config = dict(
    num_hidden_layers=11,
    hidden_size=512,
    num_attention_heads=8,
    num_key_value_heads=8,
    norm='rmsnorm',
    norm_place='pre',
    norm_eps=1e-05,
    parallel_block=False,
    init_std_qkv=0.0506,
    init_std_down=0.0312,
    beta1=0.93,
    warmup_steps=200,
    dataset='wikipedia_en',
)
Each number is 128 + 24 x the weight over its row's rms, rounded and kept within 0 to 255. Layers, rows and columns count from 0. Numbers have three digits each. The size before them is the row's rms in percent of the matrix's.

# layer 2 attention output (transposed), 512x512, rms 0.0679, rows 390-511, columns 416-447
100:148158127145118090161095132079169117126110170139159159150096129155148163117095111101107173152107
102:091128149141145109124129141131145134155123118121108094114103139118110131120128128148166129157130
105:099151087131120109106097112126162146105149134110098179120144110208126113130136112121155124152150
099:132116153138098077143116145144129127160090110138119156165074122106109117113132136144087110140144
103:130123097145139112151114151167159137184131149148148145115144152130143102110095051142120110079162
104:097118140118105135170127126131099143110126118132116121139133161108139109133106147138144106134141
105:150149156139180159118159138098109162121142130146130125139133123146096096129182146135102149152139
103:163138154146136136163114102160102119162131115130121124158151126114104114137136137114120105123132
106:093090129125113121143110124129107094115108137117136122189140120107120154111092097134160107168121
104:129071135175108160126116125129165130129104149093114085138190154118138162107102109137169125096108
108:125128125135117120142151095146158155104141138159080089125078166136128141161068126142149140151150
103:142092119127091123107152157167117120112078166113192133159102155118143086139161114123124158126123
105:148130142125104116118088097136065104158077172115158127141124065118123140163175113076145107120101
097:143112179146084147132152155140107127119121123118103161122143117144154193141069117149120086090135
105:122119112135148114127077123067094116135148165128111124131158181173144138138125146106100156107143
108:128145105164145148126140103117123116105154138103101163151075085096142109148120149163095153121079
105:113146121106109117111146155085115086147104126136115111132150153112134105142118119168101082106107
098:150142086146132125082105134142116111144114119096107087146104188123170137141086106116167119137132
103:164084119143105152115169112136128119133163142141084150115152109146098155162142141128097133118076
103:109162117149141079143138141159139154119146103126142120142128125140153102142160140118101094122103
104:170179113131125130149110132130163090113111119134131078142147130140124135126140156131123097073144
103:161119120134112128121129171173130156127153121115138157137118110151117108099129120135145085112150
099:111132160109146141121169132144111117088142128126112096146121126112182183175086122096143124145113
103:140128117117113104114133113149129134105140145117120149129124128137128118132128090107100081133125
106:104131138103141161107146123101109110143095108151133130139152111116090112127119147124168073116093
104:119127129128110167117141114123170167092146149105144121152140118093106132098094113100131098115160
108:097094117168166117159100135135163106117117188131152118149154116150122158145129142080110131087139
104:124091112116140145127116137095166130122144155126091095109153150127114095118095106077155130122134
101:160119128097129118169095093121141116171099155114148090128153148114102111148112160116103121107124
102:122152151143171146111092069103134145181097111127135121132137127124132136135089095134115095141103
105:115109142136101142124101113133152134117098115122171117170115127171144170133163118153090111164110
105:093166114159114121100142114124154161121100153136136150156140128089108127172117103130130137142166
105:108150127136124128083108146089151063147151138100106123109095120145122152119101184135114147148151
100:106146130143166093156106086145118079189137113156127130154133129150123115128140097148120133154139
103:105145149132117152161137103181145112126102151106153147160118138127141113152179115139136123130110
105:133130116130108124132150125132110106096140073106163074171139105122133119122125087120113151143109
101:138129158113098113140141138120145154156143151110155084108117139146147152138128144126108158105126
104:137121115133094139110104165096085139076125132130114159133088106114135111130134121154121162070117
104:132143125141139145140141143164110144132149132113179190112076137129123151127115129097130158163090
105:150108129111094165142134122146114157132098120153127119093106103151180156160167138134112134163127
098:094157152151111144119097129103119088121128116099104121129134147110115124184147139140120130161072
101:107119086098111095146146134128124136143126113108113156156137150147110154085147117129160138137134
103:132124097109101180141141092115116117161094137147103127092137090128134125142106120137133129142118
102:115094131147085096105147077130137108090139154115108124129129190175208096121145109111136129106139
100:145101131138100102119142071138156127129140057140164138127119160131145154119156102109122130137107
103:152150113146108100130110079101106150162126117124121152144132130133104111150119099155158123121132
105:122104148146147122118131173138114132192125129102104143148131144143113147095111115168124159127156
102:108155132174178092106092118152142083120122129075128114140124164119130107104142149201101153147144
109:112131148120133174116119078202145139152092165145126165160161120166169152167094119151105147119116
102:122134145142151091131121096101119185103136208120128099146109117102110109117132101124122165111138
107:141145110125172085131118167134139184126132127069126115137129120109141137092130129132134141123112
102:116103156099105048120075160089111080134097142167128127149111130162142155130153142101092138089136
101:091092145123127099135140106147101097103154107103125147146110129140146128132095112153143102119149
104:116106117114094112123126139097174125204117137117145137136098136173157122128093163171115127108152
098:110163164100091141095090150126120098111095126149108132148117154090130137123164138112118101107098
099:111116123080150111138111098146115087114094095095126094101132128110164169102106104093097141169128
100:078123121138119148132107116099107157152116149118105173135091129150126167178099149171100184169104
103:101064176104146128123157127144098129128152091138138081128151174151093119084143083086126135152112
108:148148118110124139130119139103156165104143119156099099124156124135159106120108107139123105152096
106:115126142110130141138194162103107136131110138134149108147152125144152120151148136117119117151135
100:149120132114082121144170113104129119158098124090124164094097122134106097104087094091111158094119
113:107131138103198116136152127159101132123095096129166120138145097135126105128132119147132117137150
105:135131133136124174148135117136122115109115096118100122110092128087142123133137114136115142052120
108:082138076117103114128145122137114117110151147101123116118140082126122063113163071137130092136133
103:129170109120123156156138130144114119085131120134098166087133166127163143172120147133120111130101
108:134124145145111127115155098144176177130113100140114163124168115140075104136158130151144117123157
103:163109141107151173131160127061132158124071118116123110136175092132140169158102130128119134099153
108:115119113157129165124118140096122137137160111104091116108106133094109117152172104147158118168123
107:138129114145118105152190116110129097123103103139065126135102136095140142107102131132143097099125
103:207115170104122110123159146099105108171139173149126114121095166144136112126103145146114120110100
101:156135166140145109073125093129173126124108151135153114159147142139088138136131093139132113110140
106:129138123124125102163169099152143123118156135094112087139111145132137137145123150147106168147124
109:193141151136115144114114123154140093098132115149110147094177179105141123084110158128111146166133
107:137151124132090157139118137143151125112147169099108148127145150172123139123167098132067142142126
105:193104116096105119110086129080144147121132130136161139156117106151080124113117100156120105152130
103:127108133130178117156146141147111114134129101135133127145135117133070196121065136103149098126113
100:131157163103103122110134168150136132124147119114161155094160094143154112129122126123101135135152
106:091141155141130099130155153162119104165135126138176079137110141158142121103133140116136166131139
105:113112123103130142136111108158094147107142117165154135132131113108109176144135137166143130131114
105:085089137086108159158117122126137145158089119116124116109140150121120135138079158164160094097135
105:150134154183137096157113121115098104118136139142128072122124121168163122177120127129111111174091
103:117132163148093115136143127098108155155154170107126099136099135114103175137139122133136133126101
107:165201120092118077149146117139118142143150152159132098116149115095167143118149112142094118165132
107:100131102158095109102134194089147145136151137112140159117159130154126097104139191131176147097095
106:133127118146107113129080126156194090114110097171143156109103095136121124100152102138107126174158
108:180178073121125122168106145096174126110086120112145113156112121123134116090147135117166128141134
112:165096165104185099111092134127091098158093108148137126143118141116180120130136133136116117129106
105:145130127131119166120153117193169109156080154127138126151144112104128099089136124117159139111171
110:161123083110104120143118147135096111139148121159138065051169095130122132064135099130151100138157
105:106121140155120117142114112159146129116117113107107129127103158140143111155147120154075112117119
111:172149099119118114128110107151175127102144098097111122101140116132104134120129130058134149094091
107:112106089167129136124136086126123106137150119185156125113142119112136138134138146131150138136101
104:113111111133132115133091108124032133107143124120130084151175148102118123196166114115151123119139
106:087141129126127161150131146141129149141149109144131116128162133122148157134171142126141118150124
100:090141099169123072098104151099127128112108140127100131139129141170124133168156131139149108116136
111:111150125126156143132099152128117105148131148191108112115142132125100110153119115121059088170112
108:136129098155122138137102180124178094102137101106118128121138135137133082169116123128121105097190
106:131099094145104116147122118147127089157163147096107147102141147126094134158130095066166133152143
106:109153141100090149153143124153088123119123113164102119115159148138139144120126124148147122121159
104:147148098127093111137160132147100116134195137080101170139112137125131107172116129122134129097136
111:103141120111115122114144164142121086163126134153161108106166109155154088166129100132121122111164
112:109102118142184128114123147166111157120107135125128120138118130155171137097122126134134113121149
106:122103098119086108112123150120104107093134096152138097125099124131140123147130148120115145116107
106:158098111084148126082078076141079160136152094110086146124152149126136111087135112151124094106183
104:121125111099143133169128104115121153161166112129108142117124146121158125102125150136189126104128
107:132152097142133143129149097145169151117133104147114139138124147116109126165095151152128083134135
106:167142154121125102137139096144125094132115112162129111142114139138132147101164134131137127151156
106:127099139094164081156141096107145107108104143135108143116150171093115100180146128155132140105122
103:118146170114131084143150099139120172109118145130101144153156148145138115156156124148114152100121
103:122109121123147115097147151057149132071101145122126125151124093124105092115136155198134138126121
103:136151166131100156126091113144113162107076138152138151138142111105139151143120151111104171173124
112:089111151095101148130141123119128125125113124095143124130150136129112127110153130110120161139074
106:109124111136146095129105138117146114126135158110091149146125133136149136111180118164143155142122
104:179166079127142092128093133103090071160122121159172140184122177105077139164129125114156124139188
103:172127109125105084119112156105113110124146142146135102103152191162172145120135146141137117123165
106:124132100148144135135077156091145129158079137165138150157145089166103121126109114122183104112124
106:135146128125130117166161175133106158130161103150146114146130144149107091156126151152087124156141
105:109131088151131150141089154101153133104124163146145119070128127132158161099102116131054109117118
100:124120106094096151155136091122114100115136135150111100123159095127135114147126173153091087091119
105:177086102114107124137090145058130114176169084168125149100140052154106147143127120135128122139095
102:153168138131081097158164080154080137115134071146156101143099141122099091093149159133119128203145
105:157114153150112109163117176104138100111105064132127088148156104167157157122132137159092109107119
# layer 2 attention value, 512x512, rms 0.0719, rows 391-511, columns 416-447
102:191128123133115139125127105105080154124135098133124140131163112075121126163138117121155156104146
103:148101122149083135127162147105151144141139143123132106187124076155122141156161136105142100117183
101:119104123158094114134129122131104145131110139126103158120107155127174107102116118079122132157129
100:163157134104136137141089122147166144136105112117125123091095091137132135110128150103117146143145
100:136170120108132112107129094165139146134134130130158166132087114148145131156165103100110108188123
100:160181136096132143098133106111112111116135129135140127109144139122159140125156149073153134137125
100:168162113128143136125126142166091131127160101120151136109148133144139147108092136111136128105118
099:100116094106161106136141138125131144087138137130125116181125132138135092130130139128100128116148
097:135160136123137153132117120143134117103146119136117103096155095120150146079177180133091173169125
099:132166142140095158110107105127132141168142131129124149131174111201104161125106126134139056136199
102:132159111170128102149122095115116139135134107112136103125112144141157124129103163086154186153120
107:115103141123087140152137120114153139147168112118144115129101155130084093098169090149108127065109
095:114119130125107135148158120138137072124147150114158180120086130177092156145150130136148096138116
101:140157101139085146120157131134145104147097164139123142151151133154122214136111123150086092106090
105:146125132137112124125156113098147162131091134153144109092142072149167131181156115123109150127134
104:091140150187126105148113117191125137103119108139132105102161150122149117142135145144111197147121
097:140148137178143148112130121105145094134109146165156140095145103187112116120135143093114142108112
101:126150115115094136129082150125124140112161127114119128118156127143192136138118094105111161160111
102:149163124083111116125124172149162103085141144095099110095163140110124113146143122104112109122138
105:128136198120067129138151122113148151139116113102080156117180127114176122133140142122090115122099
102:158149141165110146127146118122147145143145131134133120140102114161147126119130141110163150152099
106:114102128087151125118159145097173107118127135099145095096129161129132145134109128120140165118150
101:108121111134117159142156127144146122129106186120143118109162112099088112106153155129106118126151
109:094102142128171101145092136151120140107094119114140105126181132132132140123155162164107132144146
103:130116135135088153109142084160143095119149112120155154120117115131194151124130104121093144129119
103:096155163073156103113179146137135107144126108124107148140129135102098168123138131129153162088081
106:109151105161129138141134123142120132149116163157139119106088114152155130127154184153111147128151
102:122104155128127112147161147136092128108133120124170137164135161137112127084138104151157172121139
099:172119129100138091116111180111096145136127088126124143137100121102120124108151082136149098114135
102:124136094153153111150108114112149151108123134113119107115080137128129085142130142144138137173169
102:110136100124138132120076091094128123145153120145152141140136137170144100086148185101140148143075
103:126138126102102122162134130147135176138108108108139172136154116114087115118107106096124141085098
102:151063127120121134135124154109128089067131121118141080161158149122144159080114125132111121064155
104:125125108107129146124099117168158123135088115153105138114120111088110123145137160127136147104108
101:157130200167109111130105142131111138120161129111134108129121149136104178122163151135137134131133
104:126134122133115143117081101136146102102121129116186087130089118144095131136135138148107106151123
099:168134122129136111138134094107152116153144108132137139116191127130154188131117159106167141140108
101:147104192119114104142137131128145116087087175182147101134124118160168102103139133082180150076121
106:073102126082112125137134130136167101118163093117121136126100186133149132118158167110091123116133
100:105081133181072132112103124126125132155118147134137115098153150153080100132101129133116148094102
099:157140139136114134153154114114098167176144120117129122080128164108160127065112122144149104152126
097:123111096087118116130121132113151194119119159112105135140141149147150117124104150121108144109135
101:140154142150147160148128123131107158154138062130142137152136129150164174121141103138125124135117
100:185122089132130156120151092100132144132127117097138105106096101131129066118105132147111125142121
106:154162143105114129105131135082187099122159112102122119120149127113138230106105089126167098135106
101:136098124104120119098107130143104122116142146097142158120103130078102115091140119096094149162158
101:133089105144114125128086129093126151049142096117128134122129137169091128126167105155146117105167
105:144143114143117107127155134102095137109180132150102157162108134099115076145156147109137108097121
102:140114137134067082136120171121116087166119118088157157166141134122156128146141110160118139138161
104:142157121183125102138105154158117130084122089146159130129137110119107127120097109097156147098121
103:079107120133161115122127119123116092086123149100170135121094126111144143131110170164143117128148
101:145123168134149109149112098099131112162148145106145121145086089073155173113101179116126102102129
101:107108165161158129104157092137118114157133129111126131115122124099159148162132095141125139118190
104:132118123159103098152156119103155124139126100128137132138093119154107106105090151167120102148143
098:138129054148115106121144118144156127118126160114098122141140113157152142118165109155094149108137
104:139154154127138115152146136166113144125136098128133162126156143097124138168103120110135107112151
101:131138115140094157129140165100167133129102115132125151107146133078138101140134115135105160126148
113:162091125090115133099126095113121125142086119107158098143154078136100162135141145134102090135103
110:147121151123144097129146133098124034131134123073163137079145146128148122153130132120113114122136
104:136138139135158102137133155135100160140113159147108172084121141097117097113107089107134122089152
112:100154117112123123130111136092135131165122125125140149123130135142168135152090100144134142119144
105:086131122123089142148135097106101113153103104113117132116158174144143104089115143133107179183109
112:126118150135166092136132122122153175122144131107155139117168175144123105095125116121111120114127
104:101147134167096129145112163114107081102128075157111119103101136105141109090153101119111123095135
112:096117127078091109131101109123138101155124137121169129145100140127155099125111092109110150174091
106:090113136140094107117137125097163122115116170111155118139146104105154130135141123143146150128099
104:068123149145134145117125169059137110105152119180130136135107147154141129135123133145104130110083
112:130095130157140146079139103135137188138168136133161080133117146151171124156052112100121138137089
107:131104073117126132120086128130157093120149146097097095112130136118151120120153119116099148136089
107:106157115153086143125165141146103138138115145114122139137134131150136140119133148145125170091113
105:127150107175076142125109136144121100155156150111068106143119095119136139134114100146150140075133
107:171143130170085132095123131104100145167155168136131112139142087126133136118147155109104092120141
109:126180136132125131133149115157108129112147175084133123134178104117152147154121135158142084156164
106:118101113129093078157099112105134129107119142163131131133124172149133109144136154116114142130094
108:160137083090121145098048148142110111125125114122139060104128093121146151086151146129126164160151
101:136109088110130159157123167131117141141115108149118133132155104110104124156110094098161142126144
105:145120150143168115138098121103133130119122139139127120089140073136208151125140079094172138151111
106:157121182159139151124112120095105097128151093120114082128109116106142140154093081128138096105089
109:132165159093138113094134094107133128108101111118102092159120111151107163098096092118147142100099
108:155148131080145094155092128141158091171137105167153117132149126178149089125124141097150109097162
107:142092097128125118126098134129092090148143155156103097104154114161156132153082157157126127152134
111:168137106171129116142109127138142141080178170119088138143160071128152061113141085091122140087114
108:137148113144128137128099098083089061121117136156155102125122128121127136122090149159112195135111
106:112143139090104161133169088163096093130120079126098113118150138153116137118128109175179143173080
110:111134165172130120116129096103160147152154100103129147146102123113163156100153110158142169143110
113:164103148160168121165117090170147089145143130114141141114078119114134127137141133134160144123104
106:106122128160151112090136115148146154124090119108118091110117095102118120121084114120134133110137
110:151107112096143148093154121160111117150124137120118110183137148172123175096168120151099154136125
103:121131142162135104141156153126143152146121152106093103078137135111124121136139103143129123150164
108:136113105144141121126129109162080145129119112177093119159116124086138112078126161110147124096097
105:113105135091103149126116127114140145156113140118113143122136136112101095101127128183108112157166
105:137143126122115154143189139124071118142129091157118112151125154115115155119089081151123094127102
113:128160171112146150168153154156152125110120084143128154132113169125122124143153135117108114128147
103:110127109122154095163097157126133105106144126136162141103111083156117154106133105131125142133127
110:174098063129112156167128115107101108135122090158140118098119107140140134136122109123172145166106
112:102115100133116148121126140139172140140139117114146131124138130166152096124139111130081099111106
108:131139115135113138143143149153154118143142114090137146154114114163141111161111137133160156134115
109:155157152156127143101099079169138133083163103113124167144115149091116103145106126120119093137144
106:173144141122144153126127134094115169101177120080128102132145122113129123137120158176094091145144
105:117111112168099106114124127157131084106153130078135166134162150122126106177120083102113203156137
108:123083154095116117098123136102168155146104109183124103133149078138133109185097110102139148113151
110:101132084158170128156114092123101113086138149159084166111131168159122142151089111143116096145115
106:143163133126134114111134133178110177123128122142152162155119103132148110131121141166037168128124
106:078126108150109138108118048114098121122121115118143128158135139115125120157191118110133096135149
107:124139117137152156123102135117151159162104144154141111102155095153110137113135134155106126166140
108:137108160128120127135146149105193123133135122100116111124120119158101095142132117149152135139151
107:159171136141091129123133166150085163112102141115139136119100106095103124114080143093102144125135
108:100170118124136127106155140124106126097089090121149118118093161102158151164084169091099089078157
105:114148092146130145153152132100121145076136110090129113142184107139121123110119148110101107076109
105:157135152123126114165097143144131123108099150127124188140163143111108117113146109104135081140152
113:085168123091111159124167138123131139118127131162138130128132128152155127138121115169157126131127
104:105140147123100129123141098097160106132073153124146180174120137159122155135128109162181119154126
105:140101154105119112084094137129082096154116155101128152113164101087126179140183118080201085130122
104:142112129072149179124139156114116069104133129076179160136170130115123152149203148155107147145131
109:117158140167151094150127137162103112125116114120142150100096105138114132107114127141132124095164
103:122143108147147113083113115146105182152144127134115120124124133090122117167114127109137123128136
107:168132129157141145184140102145139099096148139146146133140102119140135142162090122129137178163124
106:151107123153132145118114160145148099159132163141159142105140105138091125134130161101130118101127
106:144132109128134140146077089107129130114120101103086148122127122132088144107139100147134113178141
103:151119107163130132124153152100102145129114149132159120162137132168128121127120182115123139147150
107:120108104138154104123124184152147126093156155087155136143105106095127121163161122145097166120153
# layer 2 attention query, 512x512, rms 0.0677, rows 448-511, columns 416-447
093:133145129081127119108099097105117124072154145162098120081147125169160154151137133140156163175171
093:115094164077130160135124138107189150132127174108127133136120161132137078159150141101096112113115
102:129149146110109135148145117117101135159073116092138149174135104113140163160122132164129148152098
095:091099108075146118088137133136087114122119077115127117110127124112117088114126128149112113091152
095:104181167146127146169159123115142134147130118138126116143127111066137123110138085146147130113117
102:140102145128102106093124102123111117108156154108128184154144096122113128127120106135118143123121
103:100102152192171104114097103092098125124138135113114159120104055082143141174059138122119114127099
104:111162138141120090151131109133163120116125142115169142161166095144129147131172151149108137098139
112:221129160153158167137090151130137115148115119110108092137112112099120133159136118137137119167130
115:113114108110142139085117135142138110108112087101134119158137099161125127154170087135148090118109
113:126117159129113099138105104135161139140142119173118153130145090164101140146097094106159155132091
112:137173082161106110107071163097134106122147175104147113152126109124120138096158078138157112109151
115:148139122144134118119128133083124157125127098162117091129113125102167146137135152112114138133151
112:177150135080123139079122127101121125138158128155133124111139184120145113137143129144152157125146
114:165090125113109084123143123091103129132146102136128126128130136144139137161114095089100173106131
106:087161181098130090108165132144141090051133118164154134105084112133151150141129164162153148133128
113:171155116041143094140137196108131132107096121116179168138105154141119121134116128146119133108102
117:106142075132104187150072100126206109127107165113167142135125100146080162133124098134156131138131
109:117122145096108107129106122095134117105075119140106107150208118118146170111120113083102135093109
109:145136118100138131138138147139166148167164121110105104192153119095091116142112113137107087120153
117:120139142120143113140155116117168135128124134096147130101163120134115130087164064107110125134117
109:096099143135096092130127152134120147129113102078118154130153135097109127102117131118140162131163
116:100152119123124128127113145187127124154139143098081166092121120111135124097152143088132124111143
118:148104110083138144137120093157176127121140072111155118112125130121103123123133112120138120100115
114:114149144147139081151140148119126114119133152132149141177099120105117174170156127141152135130106
116:157105120151121163106157139128132155153115139125152153126142149149118115139155150127137104153115
119:145191112150150127091157120095136137128115103102113150148125171135142041134160130141158102121125
121:127166134122113103140117160156128127098121151138117120117106107115160120137129093152141120122121
111:132132148106122159144122122130114154109114130166193136137122129117172099132139125109145124147125
107:135129130147123090143091131109117132134099115093172149145175142116126082131137111141125128157131
112:105180111121126128084130115127129115179112109147147152102111140126160114099178130155098151098140
112:136151134111170135148144131104087120084079126149098132136129096111156123154173163105127130162132
105:113113135090100155175134162106142154129145096100122125143140152103143110136075121094126153135114
100:141123094108134105140137112096163092118086100115153103118131150152118168137128144165088109120120
100:108086119162128105166135120110110147122122134142164125123133123125101137133111130160119113115153
092:132121099123106107125151135128093163108119112160134113099110130138137069111085097124107151125134
108:139119115144152099088080157130176102078141128135122140141125137168111178107160144127117096135126
094:088120117139166163111167095148089166088124135092149149120142100104104100113148117131115139141132
104:092161169085122136105157165138141172102123129125176137092125120138105084110103113094130124144150
113:077174120128178144111164129194132177093115090107122145163142117106123090131118170108110139152145
113:152127115131155102141155173114145115115158145110162128106134101150122192129120157104123168102131
107:163120143099126112137111101157115142161126116160118129126108132116123132136086109140086159140111
106:145122110109147140106155162135126120086119128131161147140147180106120095149117091110144121177097
106:122136109139125173114147168203160131105126130100124121124160150101102128105109105159115123128147
108:136151121122180148152107134078149168137184127107082113127166137100125120123158114137128128117117
110:125148113115110109113124142097145106141100146110161134112168154111126130111152138137096108116131
109:114177131099129080121145143107165120162122142073124161135157174152095119151123185113081174136158
116:119151171136117153122122112094112117124123123158146172148162165134143116127138137139094151174110
111:115060139160050150144136164142117092133127134134120164080126133137114116099103120086119140138102
113:128156152105160129125150144097067136139091121099130135128117165087111096119096099131089097136169
111:112125135139131152118136132155112153103127139111144144136109116120118102071146157101135132149123
112:104154115133144161095126154122087111129152120138106134088159131089115128138137133171113132169158
113:086099104110077119102121159152145141184125110105144145139149086095114098139120122129130140077125
114:141169152111122124105079127121119132094128126146139119137118154136085107137136149139116109157117
111:123116117138145111141129101137135119081103156121154165127123141132157129133141149102138131130118
116:149130110114162104126166124161166124138103140115160150145111154158176128151123146114135110161130
114:139117187138155083114122106107119111111084142155158134164128133096143140086104117097147144074140
115:103118155081095089147080098077165100111142118167170114142102104146133098117111093127130087123157
117:123091108122142121108146138142122150112136124087137094164121100118113156130129168119144108139097
115:147131097143123165139152143106118139102138149165088092140118142147133092109082135116134146181119
112:123146145171101124103137110097115094108118119131130162177137158129143146093111103115133135122100
118:101108143154130155186114100156111179164128181172129129151090129101103128124117155106123165172131
114:100172115150105142135113164112108152132122123123128158149159126104106124133104112105099178135147
112:132094166121083139143104091131132133134116138135095149100094130097158146073125149092101159154154
# layer 2 attention key, 512x512, rms 0.0686, rows 448-511, columns 416-447
093:124140133083102088093112136107092122091122150137130169095146113123128150135133126099172088124103
097:128114123091089122122122154147149115134122131190194121087156136137130098084112107143116117106121
097:161116130142136155183138131137193100096125084136128101102125115145151124108124137093134155118102
094:149154136178117140161099109143121139143162136109097114130144127098177134144122153117099117090110
099:094142138156090137147143096137149116138118120141092103125125144138172108121097125160117148130123
103:145146120156120114169113118085137104118122172111131128117136126116141159168119131139120123102125
106:120093130157142120130101131126116111117163120129138090107130145149120167137132160115130128134139
109:173075111134112117135080137120131160131098122120136132160096147136121103161083068133138128122105
112:106134150174122126117123086138123102084124121121100106157117104095132131119124112161154136092121
115:200159115142127096157086124094132146111115144152133121110133175099151095110129176148153130150150
103:117159129099114122076154160073107124104091092156156133132122106115137139119091110149130155109113
108:162127124113137147140137172084135148127112126120146137148105104060138101142095129129126111177142
113:124159097133143077128146101102160142159162141124114117117126098149127141148144138171087104126073
113:114101160133140093156146129094108135133117077105128139130107132098131086151109132101138131099127
115:109123139119166137105120137148132137157136115117122101101132163112119143145147135147163126121139
111:066141130129077119120143130087131166126088122108114162135138152138124155123148153138147117118154
118:142125138142146147132080101108153106175160085138154129130150113138129152115138141138135157124125
111:178111116128149086170127134121084118123133096121138110102155152102119105111104147155131110113118
116:113124152101129127112122115153118151147129102127124079122179187145147141152147107113144148135144
114:119132114107133140070127104101165125125098101089099146120133136117122147108147130142113104147108
119:108131110129146148140089138090096131139153101121173156123124113138146107157133143151157103154126
116:121131140137156141105124120143074125121127101141109139132132131143073122125133126139163114183116
116:120091129105093144105135140115134138117127107115133101159072131130125126120147136163172138130119
113:110158140145136089133099177149114179205152144122117139123154142145097142096118127157084106114143
111:131149162106156112166099123125186114146166178193116111117134080152121167082102133151123130146061
110:099121110104132129147118108130093085184114136153140143099126121128157099115135157153125104120105
110:131145184136115148114166127129146098140106118116133174107140110142086125131143135097130162116166
112:162086128147107125121106120151130136129121136153164154127077119119126115074155120157086153118102
117:167100099157142119129132119126146118148155119101097141135114168122141156133132133160164128108110
109:086153163166126129118155118136173111121116137109120116128112099136128133137103110120157124104155
111:120075089157117103160106152135162161131122142155116160156124169091093106129149132137096096099139
108:123072133110131156141128122165102195149122098098150107146120100140136110122059121140146124111139
088:151135175136120172149147120114142149083120191169140122157134116138146145129200114143068137108113
096:132149130156121168145145120103135197100139151118101087173123147112135104113128147133129135131119
095:137111117155141128089119114113150176092079115172127122149139097126131160094118109168112172153109
091:161115120145112146177142114145159109110124089165135139162116169117129141113134114144115126135143
100:114075101117147099122125134142144126169131088089132101129137164101080110139140114135124148128127
103:155150164105136127169176127121109130113149140166095144169141127102154149135100100156144090110090
106:144120096160112120144119129094116086141119129131114119103119144090182065155189152118133121107097
115:123148122126123149160146149077093099098129127168125081136113140129118135099114109108143152100081
106:150150153106165109129094101105098142167152133133128136105156140118104157095101157129119093123133
106:095135161097164141112105171103131081079128119095156137096154132099080114063166084077145108108137
115:115141164131099180143141098122126135120081130175116145169089119125193134152095109078132128109138
112:147154160117146162138093115084133115141101118140127114113127122088116140139113096101151174141152
113:120158134099121139095121140128162168124106179123121126149137107123123157163138137129132123130207
111:123113130094161122156130163165097129136168105140113105112104155071150137125123117080139118096131
117:086131139173150123136138114123130124097097129145138136159150143153129184155135154119113132120159
112:112129101111119108129129146150116158138102114141139138097118109151109160123150131188137084138139
120:105146135074150147126148101140096108133138109145142100130125154107141114089128132200143146102174
115:104143138134091125149105150115136158155157129132100134129131137106109133115079149128140160131101
112:134096161082071155114111144153169116100101118143183111129142142153115141113145141148142117134161
118:116121137116126100118145133155125114164084114157086118146108146131158135093080113129101154131123
112:120138111162152170161121109144126140095131113110122177128168117141121105158151149148147108151107
114:147131131161101145160113167090114076146152098096102156117132123105172134096144102150164143099144
111:144104131105130089134160112142103151163147101143093150120142126136173126147146125111148090098119
114:120133184141124131132108122109109091121145099132128111154125119097103154174111123145155148141096
113:112082200133134152122156120127124123104113081115138138103151150146153109110138113094164143178101
110:147128171138126126126114175068146095074153083110140154095088141109109101151122148086159159137117
110:126136134106165132115156176108165099094142106136091131139119139114142095104142108068083114132127
117:116131094128165102128153125154101147085133140125111160118132124149119091133065142094148161125117
120:153146142115160131114178083113170137128110140156093115170123090092131142099143129131129165129139
115:118098130136141123104113102174115136141124157106122129096130145119117116152139142141138134134109
114:123146116162107116115123104153123136137118124097142152120104153140117116193125155125170144132144
115:108146142179116103117142116135110129084113122147109112089111133178109127137162079208150108118157
# layer 2 MLP gate, 1344x512, rms 0.0799, rows 0-13, columns 416-447
092:107122153086121123146121068122141107145085141142113119117185111128130144129117128134134140131126
101:109190149115167156154162119151152133123125152104105170170135123096147127093145137136143130157100
105:108163094092141149134132091134114119113105128134127144153131112093154114107136104158157068172147
101:124153123120146098152154123127123155132150113116116086129146134109112086124135133143128115150091
096:167119115164124174131125100128109148114150115140180121083113096104144105132177100095110105140142
105:114161095107128147139135178103156164135112109140106165123086114060120104121141108142133086164126
093:132146110111147123129123139093113143141108212178186125105129090143125167131119127124082141100137
088:102160138117154129105134162094104147141142096094160127144160134133135111092147087081112168140149
095:100104121095105108126124138118131139145161129124162151140097107142161132103114147154165131099120
094:157114151135109144099146114090152096156146165142091127115173138123102154149128101154117105126111
107:132097112165140141116104147126112108124124128114089141108131147132138129181111142160150159144156
096:109193129129156117152071118125133125113113145121140113138152163152132070137108125113112101152134
098:179112150137171093142111121090086155121109141130090143112138130171183108133125100143104207118113
104:146139096152107112159099113158173144173147151123155156113106151147148097112125090131107126131136
# layer 2 MLP up, 1344x512, rms 0.0827, rows 0-12, columns 416-447
090:125134130203110137136159099164148157135165073155091130114152119090085120138109156131096093111121
099:123136089100102126121176110145164184123136139177146106082133144156126128128176168126082139162126
103:114151112075109121104121121094104134142140126164126116135095119100099140148045104147130114157174
099:092149127180140121130087154139120161145156167102129119124132129129095118156169107132120202131134
096:104141109133078116119138118124158102096144119105127143134103149149105127138143127130121128124159
102:120125120118131112103141144129140126111109116106120123123102176150139139137135135137140136152081
094:070091130123114093121105105157144140116156115093158183152081164128113112169145133086091138147110
091:113125126128129111134097147124141137079158124147144131141125113115083130132097157106185106132150
094:124112109142095165128103118108159137110150107113120092115136141101089118105100089082163126118202
095:127094144106149122135112108133129161095106113092125078133168122171164113131111096143146121092129
104:143093084115165142106114097136122114133107141105095082120095109078112135154136116132122153159133
096:120137138140097118113104152113094123151132154116162092149107154152128106146137130161088131150147
099:135081138147101115171103125108134105131175147117132130136135111149131133138111105114105145144154
# layer 2 MLP down (transposed), 1344x512, rms 0.0486, rows 0-12, columns 416-447
095:139137111151136135139111122124134085139115110140126149168108109140182127132113089131172131111103
100:130094131119093146107131167138142154165075135113169137140104122118181171110138136143158160177142
103:133137138142140091106130123115118134139136157156157133082153106135121145136148138141150152125106
095:131131121114125133117159137142188122093154121133165123126146076114139136135100092132087098105102
093:127082136150116187129132125105142133066140121106147112152110130107167100123136137120147121128116
106:130102105135101128132078164128114131124131141144114114122079131097133126108112141114156103142094
091:161178148096120153120156161121091113131120119172101107091167114123117138140093094121117101113165
098:169105091169123106129138103106092112087106077126108154146136088129137138176152124118095082163146
095:137128169105172191105098170148092121131128113131136129173165106116106116137133165150103091128116
095:093115128154139128129128101093114102135134124152156109084124111114144154085133118064133122130110
104:149119180144148159160134117160168086139151149079113129140124150157115129139135178111164141150109
095:078103149102130156137120128184089113132128096141141172122157132131119094134117146098152132133096
102:212122144145122145145130098144136166107103124174190131116134116115082187141166100137074114135161